Weights of a small transformer language model: vocabulary 8192.
Each number is 128 + 32 x the weight over its row's rms, rounded and kept within 0 to 255. Layers, rows and columns count from 0. The size above them is the row's rms in percent of the matrix's.

# layer 4 attention output, 64x64, rms 0.0652, rows 0-48, columns 0-63
size [ 89  94  99 105 111 113  83 108 107  78 101  96 101  98 112 100  98 108  88  98  84 104  92  93  94  89 104  88  95 103  79 105 136 104 106 115 105 112  97  91  97 103 101 105  94 105  92 106 107]
[[142 143 130 175 109 130 132 129 163 232 154 102 140 103 136  91 126  82 134 155  85 116 156 128  67 169 118 113 130 161 154 134 111 136 186 144 153 145 149 136  87 113 175 122 121 111 174 173  85 153 142 133 126  59 149  75 137 131 153 136 167  82 127  60]
 [154 126 116  70 100 156 187 136 212 142 149 122 108 137 169 120 149  99 118 186 136  89 202 144 138 119 106 122 128  91 139 147  93 106 132 139 102 149 151 157 124  45  92 190 164 116 108 158  65 129 132 142 115 126 164 132 154 164 175 104 149 109  93 131]
 [101 124 107  43 161 102 120 101 183 136 145 111 148  86 112 136  78 112 102 112 158  73  63  79 142  99 138  93 170  82 134 147 140 110 159 168 161 217 100 125  95 101  78 115 144 131 124 157 101 155 163 108 109 156 116 127 173 139 140  90 119 149 109 144]
 [192  99 125 157 127 120 146 118  81 114 102 148 155 195  83 139 163 171 102 148 139 155 164 111 110 137  76 124 192 130 111  76 142 107 174 139 107  73 159 119 166 171 148 143 131 204 152  62  90 110 121 140 155 104 151 177 147 171 120 121 138 146 111 112]
 [114  76 119 156  79 159 141 176 127 129 180 135  99 131 132 132 176 134 136 114 145  79 158  73  90 134 170 151  59 165 177 125 119 159 102 102 124 123 131 188 176 136 181 121 165 172  73 123 173  86 124 120 163 138 119 139 110 118 196 107  90 131 150 137]
 [102 147 108 145 151  94 131 100 105 137 149 104  81  77 102 116 150 124 118 142  64 128 157 139 132  49 131 165 133  73  98 179 190 147  86 122 128 114 129 100 127 165 159 183 141 113 177  85 156  93 125 114 125  94 154  90  68 210 129 119 121 102 137 144]
 [ 99 157  96 126 115 103  51 153 142  60 149  83 141 161  76 129 125 117 107  80 120 143  74 122 173 120 128 141  89  65  99 159 139 123 152 137 112 136 125 131 131 112  99 159 130 155 161 128  62  83 155 169 144 205 100 120 117  49 132 125 113 140 160 134]
 [104 147 152 115  99 155 117 145 100 169 126  96  55  95 157 115 109 108 148 118  95 203 140 145 106 100  93 182 135 119 180  37 133 140 165 141 121  52 171 146 127 112 133 124 120 125 116 134 116 150  87 105 107 109  81 101 118 137  95  99 128 115 178 194]
 [107 152  78 118 126 182  72 126 107 107 145 139 105 178 151 109 113 124 141 162  94 184 179 166 117 152 118 111 130 167 117 166 145 136 114  44 110 170  85  94 189 148 150 112 149 114 129  74 175 120  93 139 117 124 133 184 114 173 142 129 108 194 129 167]
 [ 76 132 165 140  95  86 115  77 134  91 143 161 166  71 113 101 196 121 171 139 128 109 139 141  74  83 134 145 196 127 153 129 109 108  90  97 116 121 105 136 135 100 131 114 114  84 161 140 108 151 109 171 104 190 143 104 128 209 138 191 120  85 142 118]
 [190 106  89 181 133 126 123  99 128  79 137 143 125 114  90 128 148  82 180 129 116 119 171  28 109 131 103 142 120 104  98 137 118 197 153 124  72 178 176 132 127 130 130 150  93 171 134 156 109 101 183 130 107 103 112 140  93  86 131 173 172 155 117 109]
 [122 144 193 191 145 170 102 132  97 140  68 177 122 115 119 156 116 122  77 102 135 163 132  83  80 131 104  84 106 113 133 127 109  65 147 111 193 167  94 161 127 178 173 111 137 138 133  92 125  96 124 134 117  74 144 181 167 154 111  78 160 153 147 147]
 [111 118 115 124 185 132 129  99 127 181  96  81 151 126 126 118 155 112 148 102 186 207 147 120 204 175  65 121 101 145 141 172 150 169 114  71 147  85 132 100  53 119 167 125 125 132 105  87 151 105 137 128 111 130 108 105 116 108 122 155 125  61 123 149]
 [146 173  95  97 147 160 186 116 142 137  99  69 192  97 192 135  73 128  78 180 121 107 195 162 143  70 119  98 162  88  98 122 152 132 119 158 133 132  97 109 155 158  73 170 128 140 128 151 129  92  90 148 152 162 177 127 141 155 119 123 129 131 161 112]
 [150 150 108 104  79 152  43 139  83  83  39 122 151 112 134 159 124 132 115 169 148  80  96 170 138 116 134 109 112  91 149 157 113 124 136 102 142  93 118 177 118  84 102 138 122 141 155 102 166 136 106 101  92 139 145 116 155 117  53 131 135 164 210 121]
 [207 141 123  75  98 105 110 173 175 142 169 137 125  61 144  94 149 148 195 109 106 142 123  64 167  79 140 103 133 113 126  69 128 153 135 137 124 180 122 165 149 129  94 104 124 171 136  65 159 160 158 151 142 149 102 136 121 117 150 155 171 127 177 112]
 [128 119 122 195  94 174 155 146  75  91 143 127  88 114 136 160 120 172 135  68 193 149 176  86 119  98  88 125 129 122 102 117 132 135 109 125 128 112 109 130 186 181 120 144 117 103  87 145 120  87 128 161 132  91  83 141  76  58 113  90 174  81  96 114]
 [143  91 178 113 139 182 106 142 153 127  92 151  82  78 121 105 131 181 116  98  79  98 122 175  89 152 142 119 191 126 113 142 130 156 151 118 159 141  68 153 160  67 206 131 120 162 113  96 205 166 117 117 109 120 157 158 117 130  84 152 139 141 100 118]
 [148  95 106  78 169 117 138 118 114 184 184 150 141 121  93 115 125 116 154 167 130 104  91 140  99 176  98 126  60 170  73 139 104 120  97  89 125 172 154 111 142 131 119  95 155 116 103 167 140 102  88  82  61 101 128 100 133 129 177 141 115  38 115 108]
 [128  69 178 156 170  83 153 138  98 177  87  76 120 145 144 129 138 105 166 119 123  68 135 110 175  87 153 136 103 157 115 116  94  99 128 133 120 165 154 141  95 124 134 109  17 144  92 165 168 133 103 150 127 111 126  66 111 115  79 151 138 145 166 134]
 [ 99 143 118 116 138 105  86  95 131 126 110 112 154 126 154 110  98  83 182 145 174 101 116 161  50 115 179 130 162 108 159 147  97  78 144 127 136 179 129 139 157 126 159 110 141 149 134 177  61 110 160 185 183 117 180 173 111 127 167 137  86 153  90  81]
 [100 153  72  98  79 111 127 156 106  65 136 141 103 163 115 185 117 181  62 153 126 141 181 169 170  48 121 127 140 101 127  90 126 115 140 153  86 127 102 104 137 138 107 129  87 112 167  90  98 168 140 113 146 146 130 131  59 152 136 105 179 155 152 160]
 [104 128 116 114 142 121 166  76 129 137  92 122 125 105 138 150 126 174 174 116 126  99  88 126  36 144 174  74 155 148 145 117 165  80 130 225 151 163 136 131 115  85 161  85 128 142 114  80 113 136 109  91 101  67 166 162 122 123 132 109 128 162 176 139]
 [127 114 165 121  52 157  70 117 132 164 125 209 140 117 121 124 146  65 140 168  91 131 167 132 166 119 139 191 146 125 111 166 107 106  68 143 108 126 191 148 141 129 153 153 145 153 104 131  87 132 159 161 163 103 221 140 125 122 101 109 123 123  98 143]
 [110 117 154  76 157  92 144 114 112 143  86 190 115 193 137 172 123 113 168 103 163 125  73 148 135 163  90 105 123  86 132 112 135  77 110 140  88 116  53 166 102 128 106 136 142 128 143  38 112 150 116 121 166  81 116 141 110 143  72 126  71 154 134 135]
 [ 66 130 160 145 142  98 105 115 109  94 108  44 123 132 126  36 157 156 139 100 139 123 100 137 169 134 152 126 146 179 123 164 174 121  90 150 131  98 166  69 121 117 148  75 156 150 123 158 140 166 189 172 114 114 142 103 202 124 133 125 145 140 126  94]
 [104 132 139 133 175 139 105  89 193 168 178 135 103 123 122 104 142 170  72 145 115 142  72 141 126 167 154 179 147 141  92 107 108  96 104 149 137  86 105 135 133  60 112 139  92  69 108 133 107 154 150 132 103  74 162  84  83 127 108  98 139  48  91 134]
 [ 95  87 124 111  83 166 113 125  37 124 106  83 175 157 133 212 112 101 129 132 128 172 127 136 149 164 112 107  57  86  84 110 131  81 181 117 122 107 127 150  89 124 159 141 124 153 166 108 107 102 133 154 142 131  97  89 171 151 150 100 114 168 156 164]
 [130  41 132  88 108 105 106 112 100 110 147 165 122 115 129  90  77 118 108 172 125 177  95 107 119 131 111  76 116 141 115 113 102 132 127 112 139 103  93  89 143 141 152 108 116 140 106 205  93 119 186  69 175 188 129 172 157 176  80 142 130  79 121 102]
 [143  97 112 179 145  98  98 111  90 154 141 179  93 115 133  89 123 127 110 109 209 177 105 142 139 137 123  87 125 115 139 136 154 113  44  95  92 123  62 110 129 131 160 188 108  57 149 167 102 107 193 137 109 167  96 126 156 142 126  87 114 124 145 120]
 [151 140 103 103 112 143 118 125  91 160 196 162 169 136 194 149  93 166 102  86 127 147 122 178 188 161 110 157 155 117 135 149 116 124 147 105 128 150 133 124  73 136 128 137 171  98 147 137 129 130 159 171 136 117 154  78 164  45 202 117 164 175 105  98]
 [ 88 136 109 146 127 151  94 129 157 123 157  98 117 141 196 161 118  74  89  99 128 116  96  78 149 123 109 190 110 118 129 111  51 137 177  61 123 122 121 118  62 100 163 154  99 117  66 145 145 149 162 169 138 193 138 108 132 131 100 100 124 132  76 105]
 [167 130 180  72 154 116 147 114 170  68 130 110 114 139 141 113  98 122 125  99  88  44 129 160 128 128 120 124 115 137 143 115  95 102 118 135 114 181 138 129 181  91 125  97 239 176  71 187 138  96 106 103 107 154 122 116 122 117 156 147 124 137  88 127]
 [150  99 139  80 160 138 161 142 126 144  97 149 142 182  65 151 154 120 152 113 129  83 171 151 122 148 138 109 106  87 119 128 122 128 120 114 121 149 105 139 154 226 125 160 135 174 119 158 108 188 129  98 132 117 105 101 194 103 122 134 167 226  84 107]
 [ 94  93 128 149 149 171 165 123 140 103  53  79 126 103  80 105 109  98 113 171  90 151  76 103 136 114  62 167 114 184 146 158 110 139 147  91 116 115 137 101 156 146  78 192 101 139  91 109 170 113  95 148 162 112 126  41 135 140 127 129 140 157 140 137]
 [ 91 145 162 126 124 100 141 179 118 152  66 176 134 156  89 142  75  99  94 116 131 120 158  90 124 117 140 141  92 171 114 192 137 163 114 176 110 143 171 134 169 163 133 132 156  31 109 176  78 138 139  99 159 145 104 144  92 124 142  98 115 190 110 139]
 [128 182 104 128 152 105  90 118 116 130 135  69 147 163  93 101 121 144  98  97 107 107 100 110 157 141 128 135 218  99  62 115 120  90 156 141 220 130 148 129 117 119 157 162 157 178 137 149 102 129 127 136 122 143 138  70 104 132  79 123 121  62 130  65]
 [ 91 119  64 141 118 146 174 141  98  55 102  93 161 111 129  80 105 177 109 147 173 134 129 153  69 160 101 151 105 122 108  89 132 185 193  95 129 126 167  81  83 156 151 132  87  76 174 131 132 182 109 106 139 116 116 148 136  81 113 122 128 139 163 136]
 [ 96 147  80 131 152 112 151 155  94 179 146 166  92 112 185  93 111 134 155  93 135 140 125 171  90  90 173 161  78  56 163 106 139  81 106 114 113 129  82  93 124 144 136 129  65 147 152 162  65 175  98 164 158 161 141 125 127 140 131  97 152  75 137 111]
 [118 156 120 129 113  89 118 166 128 157 117 104 195 124 130  92 141  99 112 150  84 129 128  93 140 169 182  98 168 152 125 171 154 125 101 137 125  92 192  89 139 179 120 124 177 173  57  83 195  76 158 121 170 135 105 149 193 129 117 128 143 106 146 145]
 [204 111  96  86 131 131 156 146 103 127 164 100 114 119 105 166  92 120 160 133  70 171 103 130 117 128 182 114 106 144 154 176 161 118 143 208 206 144 132 178  78 122 114  76 118 147 157 102  79 176 144 133 107 120 155 126 104 132 151 137 111 105 161  83]
 [184  39 146 152 111 126 145 139 138  99 133 153  99 190 166 161 166 153 135 132 138 134  75 106 151  95 140 119 177 125 132 153 120  78 112 128 112  51 188 162  87 133  87 101 107 133 129 113  88 149 132 110  86 119 148 193 107 115 100 178 113 114  97 157]
 [ 84 138 137 146 179 157 111 161 124 108 206  95 107 113 133 140 132 153 129 129 182  99 111 123  99 145 142 133 153 140  97 147 171 145 105 217 116  53 122 112 161  76 109 160  98  87 143 116 176 178 149 153  69 129  70 156 148 124 133 148 110 169 114 150]
 [149 148 171 145 117 138 157 181 133 151 147 160 112 152 101  77 173 103 205  97 154 121 158 173  97 105 121 132 175 156 132  54 134 150 135 219  99 115 155 150 144 124  94  87 156 112  92 142 106 116 128 126 153 141  72 144  72 108 114 166  98 131 149  89]
 [134 147 127 119  92 151 179 105  87 133  92  76 166  95 153 107  79 122 179 149 135 154 107 130 151 117 100 107 139  89 213 109 131 106 101 177 166  43 159  85  85 105 134  99 126  83 124  75 170 117 154 127 125 167 121 102 142 150 108 129 108  95 177 138]
 [124 120 108 156 127  40 152 123 191 142 163 170 129 117 167 157 144 135 144 150  87  93  88 124 105 159  80 122 150 202 127 151 131 145  87 140 102 109 111 104 127  73  91 201 122 176 122  94 142  93 107 158 114 140  89 157 150 122 178 168 169 106 153 123]
 [145 144 130 121 159 127 186 119 179 182 137 124 117 120 105 139 152 113 130  95 143 205 127 148 128  85 119 173 123 154 130 179 151 165  84 134 128  93 130 111 132 178  52 119 120 100 156 135 243 141  95 103 113 132 115 127 147 156 146  70 128 139  97 168]
 [194 133  89 165 155 141 139 109  90 144 134 122 118 135 110 118 147 125 149 179 146  64  90  94 131  92 143  88 149 155 136 123 129 138 101 127 103 135 121 134  94 138 111 149  61  68 107 177 156 164 156  35  84 107 163  91 150 133  63 160  93 102 141  99]
 [139 167 164 134  96 103 154  72 117 107  98 131 126 108 142 117 123  64  78 132 116  96 178 155 156 127 102 122 146 144 123 106 165 154 143 153  77 139 187 113 161  71 134 108 175  28 170 170 102 116 175 102 131 111 171 101 109 163 161 124 139 118  87 144]]